Part of a small language model's weights: vocabulary 2048, 132M tokens.
Each number is 500 + 40 x the weight over its row's rms, rounded and kept within 0 to 999. Layers, rows and columns count from 0. Numbers have three digits each. The size before them is the row's rms in percent of the matrix's.

# layer 2 attention key, 32x160, rms 0.0699, rows 28-31, columns 80-159
102:529480463506446471504510410506480498493492488471544445535470500484548516529519470480490578520409527530466525524453508577485465497459410532590541560543611464496554453500535484476461519491535516491497527522516483450516489507479482517548521421
113:578530497548524485534497530532477515471525554500483559533537492476543468493483479462551513497513514497449471477464497448408471505479494509533468524495544547518462477449572447489460516502419474466473580498456498450513475427574536446485476526
100:438514488408505577472419522562461521521482545437569490510506438464589516504523490421499467492505468442419546522552508466464458537444464499496498502507485520495542539508563448480492477483514528541486563564557483508516512461517475470520478512
109:527491462543504581585449493558481480573463535469521561492449435475502496474379508569529550487491537536498497535512555464418480515489524574536455534516533545434531507438558515516462484436494486545486494514416500496565427452559508489478487398
# layer 2 attention query, 160x160, rms 0.065, rows 29-31,61-63,93-95,125-127,157-159, columns 80-159
110:516463505431422515469534519447573537537544467485527462515438567467438519529473471553456525524569549511478482439515513471517477481534476479468491519462465518502512507488476552556534472544530541518488461469488499556475514521469435584548549514
102:469507508488438415481545468399481478494489450492496485488430531499448495537522414518469487498555537554539536494500536535541460492515495483441500460506406468490543448475468523504516477446479533509508421409460521484466461529474521518537542444
094:469452492487484533482501418392469505516450493652499523514452496545516554522529468514501500505472522488487471438426510476498477479505456443498480453569460468669448473495495503549534511415537510515467498520548506503494513506515505560493458480
120:475504582503454540473489475469515507473462446496463496465458512462465503542545523510454443545550473502519523458583509474528480501505481475417450523515491525506498455558428548482547487498504504559526453473584547456451516494543509522497532494
104:454469520535525524443474546509527450537434540519489468562588517489496456478554474481480473481552489547571539532462476521461458506525527511451520537515416517447429418538492447478495513501512478529494449427453490535488523467511507469494567482
113:423519482435497493473524552499517518469507457484520431466528526467526525500538670480515457535577437488488497475482435507540465536618510517454483535531454523606505451517471526412468493503540528563538528584482509520491539545502502485541476493
099:463489548540461491507487466496443505450477483517517444545420543472483542540442521551467406483524502459469555495493548417545463507538440459510484457515499409527510539525450511495518617506497446469496504542520486491451441535541505558436457519
118:475584476440526526460519555536556446554521486520476480533544482531525477539534510549470480452472497509534535479464524469517512509515472502493495555467496501544449460537517507502458485554537472484537526451499533597451561512534442521495510493
120:476487525544514481498530524498474492461486430548447504526410535556496526499485536489515523512461455451490478494501479499517571452507506452469471505610535429510516586484452472437536550503464513459504554553566449432489481500469590482489462561
118:439494482449438485506490450429582549477551502461483469511532538527428522462510534528488461452509491539533460506524490473490457491545554506447462465455448480497579572507472545538519549526496464543522429532537505554530483521534522511560524468
100:442467521507543526496412525518486486518521441465506493501529506440496490495462397560484518486471534496522510607509403501511510449505530520550498461504415476473469555503474513512490484479535524532508464489502543482458497437450492519508468511
116:515509512507548567490482478499524552508564446479416458494492500498523538553544460447457495578459522474480521482488443482459499498495445372503518510482492478519480505517480534457515533489468574479454486407489559514471548489493511533483523508
110:447579520454546487422525494523481448464493476460476435477499503535430473515531517461491467500542527534417497459494449496579512486478500449491553502452512442517480554517436527547466390535551549537491489505529436529450566545451533551484496499
104:459544484460458498460487491559511532417511568451481541504513511501431421543547451503518471496472490507535543530443463464494561422501495556464558504474545508493504479521547496582525514516509441362536510457529441524531451517507444514453536521
097:494495454477555481516546489457511537519520472360487525465643535466502450492532498509474542516539488488459474484455458484518494549471493473446499495550517505496431457518512563471535471493434591534558485468536551469496528494466484475438545451
# layer 2 attention value, 32x160, rms 0.0476, rows 0-10, columns 80-159
101:564481571504508468489403503505492431583487483459475455472461515542565490522401518517474539482465463552476524463487443530498475487476425532539505551507410531415460523461502465516505534509468495474459506445549479467493466497461492501533510527
098:544522558508461432512492459414481469516537446491466487500515551518498507495509453555483459499502541428535525481486489497541495425484505497442471559436525505454508437491473492471437520506475486504486502421479454508530518487454540479449481547
101:513534513523474447523453420522543514428533437540447514431407561505517453469528448517489496514518456414544474517505423459467511449525513488540549584541526527452484528564519550514503517505519542478523479460506594465485489444510521458479525468
103:464537591504550463507439502468512551516432478558516512474518462465569457522454464495493446448496513533553456468491503417530482492452513522437441480421528499522414467525533501526565558521522531539515505493472580487482445491476435523542472471
106:501548469457506486480523486469489441521446503506509559542499460603540522502518509447508451485423546451503526486469448461562433446479501503533490514507519561507478437537481504465504428485487523435508545597559591423479539486394460438512476440
100:465477510427528523483496434518497500576444458530522425484557552459494420514435428498538510506512458496480489540439545473510478418493414480561401527458540522481464552495529525510545413478524500504524510526480443480511527518513561481581495482
098:450512484580487525495513507499461517461495496456469554430526522506583428500481445478479524494514525549421467479518591552502481491481533491455508553435474480564534458483473512465480522446484493543368503557502500533521486483508495483502453539
101:544503591527498527517519458480494574433434494472451489475472482518451463470511486535479504419457477470511493506385535558537521543490563561485517446473517503577542477465501453541558479496513422394480516475454473589525468515470472565523496566
100:536500635473481551492530544551463420459488462543525482484510460459544494497467545506470533467484421440509559498525499462522525546514564497553536573449450493478556466436521491508496543490474501469523485518530560504443439513547544504506494487
104:525473523557429506496498520508523478538424492508512544462645512468502508558462500483453506516451479541503570502572482484539485489456446469481399472548484449461575518515529540559489472471487480521507494504544550493513474515491570487500595502
102:505479495535436539512486543492500483536572534532530548472499503523470493508560448500526507517473432524567479538496465502469461572523498426497476480495508517504424519473495499514532533516520483416506520535488494518477499515422536536428464496
# layer 2 attention output (transposed), 160x160, rms 0.0783, rows 0-10,32-41,64-73,96-105,128-137, columns 80-159
107:473543546526482550506488462451477474577541530562505455530427495520439518407508507443490389498539508421551443497525492498525491538443600401486481517512512500459525490471484515548544501501495458490482481495476454542556483562438454490483493511
112:495478478484515455475486609464560521467461458468526486475516575529472513493517575609585508446494460456521519580554416488536470480515495496456547526517543476504503418462477531447528453371499533498508433478519499545530547475541489495513483553
112:533482493489505479523522531516488459448576510534495569556507468509502508515439427483423509527518468586473586418504467521510488442459531553494497507598467477504526519423451482516579471547551527476464457537479434511538481479450483486537438468
111:474543487485539531431498523495498447513512538453562589527498545550528475541515464557542525461454444472496488521508520566532481478516463412496496533497551428469497480493499484565398546499485548498484442503516584486544543500507507505539444401
112:488511520499498520559536516512511428536466504405554529496488541568456510534520539569535454481522467486464541465439517456477502568505461499505526544536475510516453521456535488518425455461549534515500528509510545514464499545518544448567483461
115:470536533465451509558520518487465516486480484553440520486495571563527540532493493512464436502573433554471494531494481470500440458547490414447503442570532484505530495456509554520500515420459591446513484499535469489468492534506540503499465525
112:451514553422490461521512532501481482531489506526513478507482481548455506537575499524549529481423465376487526443520466531487431502594531541515497537458519491544476474479516458510504470504439467507445459429562510475487406529516524543533552503
116:447432484448593501522543488572467501535510467545487570488504517426525544508492508481447474499471468519531488494514542568542420501494533415545463549508484555573539499544484448513537488430496447495448500514480508462462425521535431496525547514
115:550499487535525477516525571473510460560462444484476580464529455440476459455526468487493524556489453460501486469544539488492531478482474404513466596488514510457485479533498424528531536522459512446460459489420497419525529490514423477526454530
110:437500557434511469554504588481537516491472412384528472433448532525431487525531464471531542471488468501468487576483495535442537495520520535456454532538502423447463454545460493492536572509451584527431469481465446505511538499587470459468511518
106:451501514519598520523517452516475457470509524546515524496528513438524506549603437515424544521506548547554440516487551547535544460466424564514535521471486454473510509493492431474483483469451499492528513478497540532563542578525494421432450462
123:530424545508524465432593518476471527479562542478522491465522514514560563469471531560464526527506505592499554477488505530502545528443509583481505500498525488539513506482545454524468509446454505430478533509480565477477564431527528406491455549
106:458473481553468513421493451534545473527509511549553498427482528465476479509506484475551526468494561558504521500498450545539533556596561510509501517566474497509530515445547514469565505473458504549469529521573528508522487512476510527518519488
105:521493445554569461499529574518567484510523480460530522537526489464457583458490477447505502438504626501488530547432423482511456520522461477455544493532401539526507528521515465467505418405456556468479508543486492519511460555457439516555487499
102:603443478506423528473483479510509476464484524535523582495522500556466547526495466495560592524475433469501461540447468512481552523468441510486470538528523440564506494465459471541538514510560510479453478402552542494527453507555588476460553569
105:449501431527395521500518510452450541508513528477466477530484568527544476525520536560489440628490519479549511496477498493489504536473544494488486538511510486524519491487504507513532497505485488547428531501383496483535479411559441503449532570
113:465520524461454489479475564506492499454547544406477521507442569556445531511499584502501542480505456419506539519449507451431519503479424565569539451540448470489404501506512478501397524510524473538503498541510496536474488451532471553554544537
106:489564499432454540501544499498457518441427548504487525551568524455498588536487503449513517519456581541470481617524541568574479526513457489442443517541457465460523521506493502475504507441508544508522455548445474462457514486464613574532477522
099:544440466466513526495536483549535485547508473511553455552502535427458539487516501502503579435554504437555552447524474525485561462543468432491463492556507497482498492431551476534469535552548569467528545542537526467506484476527506529452512525
102:418543529492493550514564462441384537470573461491511533500542530493446545550505524456504461465453534497494466531452500524519495512487508507495489483525516545419543533535565509473469478467568502499510531523452374568501401464453517458516531440
105:447412553557514494515487528469529504522470493522467475509469508474494529473483458530503482463476536532468426419510546555456482543477547450541455484438475480470482468520409465490523507554512480494439543507529536555428473468545455515521446518
089:520463580516550482486513432525585504489476456457509489527476472459435469543467446535464501549549539525477509509448440496492479474572422426485490490505560558528537498451482565468534567528469485483479450520504470560530490494507540532568505476
088:519538497446535445494504439553421512458526531488488451517482491531541536570452475501417613515486450545432509464432572502452517552467472532522444475519533538484484558522500544498530546492462471413486476439453473543472465529534428514545539460
088:426464516481484541504489484523520486552459499508478438486462519440529478435466445538539529493502452579500466539525454504517537540520419512475477499513536442492545495471515461540455517427450472544532484495510492451535485459549451483456405560
081:518465557517542529507552565513432477480590494560465418474469529471439463520451513479498432448508552620481510461523500562502413503480523547526532476475509516494495513567505470549512496498448480562500569475459470507444613467505485455465485508
085:540546578515548475478467457459505476415459544591498517445490464473500476492463432422450527490537466440463532497522539482486560398537521439519423483564511563475507497521504528557492458554471531436537445500538483500466538577504469470536478479
083:494506497524426470503596493504452571498489453479563540485483459465556469416494449516537504561490565544520515530479520469522497526550486501460503492487494504514490463532438506455420511553458436518517495520503587431501457438482479472451425494
079:535576504530529520562498502577568499505550458453490462486525448532482439521509472515525454472550451502529462479496526429472536501488543532514500503481500529456533524523516514449502500497524459471537453475486491516506526501535524455455556461
081:574513537579470527482539474502547552538465478503465480421456460526466435574561535421534441539506532542447453564477497504454484547481501534535514534461486408562490499494508597513534551545553460532512530450493574509483598430483554498562527474
082:507439458518527506524422429514475489500517510458530497488577493547519551489526510496531542518461434490497506466522454496504557477470538606436447450494463546523542535463424548501488467523431423504461492554481484463475428504479552510458510483
084:448539481553488469476510531495484500490456483524501527536524503504457444441512520501502480400556506563506563463560498472503447549524405459455548498445491433514524457502451459477474416433467521523530547511522477482480551504470530503435496439
107:535520475498475519486527473536572489554523472516460467453519458480517533465498549490483533467497385543442491527431507463514577510521521593454549539490514489493517501567550467486528476549430562515524539454473509478453458483606473548560572480
101:458484526544548514480470541567481489573523499471454511536485506446550509471486482495493430587562485440551515550439466481514469420517543497532481501496510463561476508501536430460485479556453514479491518572505498443474435458424479499509488422
107:534523564538463546500467498490518562569515452479544490537551529477452515515521532523568469526474473485497555466560480475467470529588472524517525457378492558565479534525480490490474563552494499575505533484463532509576523475441483518499487464
103:488517440503513510533452509539562595506473504493499484502463414397498558433554508504499450483539464470532524590543541431588485462509479460432530461443465515459530522501486511476432472442487476509538497426500453520622453541442478545567455457
099:547402428521522477512544554536507565588554437505468436513508546414516440464536531497465513405452521503557548505526531532475528491432532549461517574525529549540499476497474507522557546515526530556596533545488466526503532492449469566560539457
099:552474420574495507502439473460512480520470513507487565519527498482378503473495429454538539563506458538471492562564496543498530513468537555445558531501569482515512505464478513485571484508458462447461461496542510529523470540513508464482498490
095:510461529503583464449525431499541464508469592495454505559463490506504428510453508446503533500554557491479462552538493449463490502493479496512558460457489415485490485576491491575484495536484561492532533503431501491506511444580494465483479505
098:475526506465511510454515459475520608474490531500497510490471409455473488494449507448515514446509557476449456468492438498496490509403571478458548467531511567425523513535447544450495477529551523527514474487442445573511491542508441520500482453
108:509492515485455445548567504492550564515458477516550512541461458528461549516457517604507530511443549518482532487435482542531473503523442523446545538532535479552511493485483452479549511504502576479524429542539497490533440467509461484510419573
104:533483459478526491516509467461483421532548543439446521496572500549440580503487557505519505551450501496526495469464428526479539471516438527597476427471516531464483507526537510490515517511502448497571557514487480507436553539437478510476503492
084:432525416448443555483433526558425498475523523460544571549486556461405471555507488494528521519497586520486435543474569536461471428508474437523501492462517449494449452570470511530531528525561491574497479547539491473517495514487512557477483527
084:543477549452423534528562503471516490441491482481446525522508505464525491565590496455516456480515480471534481467489494518519438549476481430522465494552493544456477483476517461531460517545556546519563548489474531510533522521429530435460467463
104:535550510486479503455472479483446503476478553494548502501513502491511479581519575508470484493483469404516476525450530528521535510538543484478489545444545537455434479497471547488529491463482575478456574493554474465418564557537595568459529465
084:526570472464517519457506479437455393518488444489535508486500476526525517466535506545462483484446583486556469518508507476480563569473565474532491558467510509500440567502541547479526470536547466489479518531499473510423417485478570489493586479
096:471545527515530525430493498487515461509514509516525470471519444524466532528501496555507490512452460535530503510457423532547508512485463480521561448375495438576486478447488512442483589433536411450535555446517507541478441493525477485541517433
089:488516471466532482512418497476483475530503505502455493521483449513544551522471506514575531431498566454485411447555479557519509543468521485532425571507491478494484558493432403555533433475525563496474489510495508511539577503466472441509510507
093:562429466549470536427466454465517457537478545525511460473551501501522475488529475540484541467478515481458552529497435522521534557541487491468500483439506530496478501558526525505513512500559445533471570516512436539554538424390418468535448511
090:517523502507501475478450499461475401440511509494506498505475557520465514486405480512418492525570555498519463462515482504523492511505503613516478450410520479421467510499566474486564530493517492451537505500459433544540419512528535451505483525
092:490573525483477550535523608476536450440491535529467494493385541565503516428488460528489454480526493505497498556527578408505460517584451481523488483509442465552499422516507445485487510499541493530532575474505597568484581534469464516497549470
089:549545447478539484463493483471454538454506513532488502514475553435534469501538559444528507526451551461474513539468537522587513514447539515433515542558562578556472570479488537521493516458503481467476516451452535412518454498478506528501507526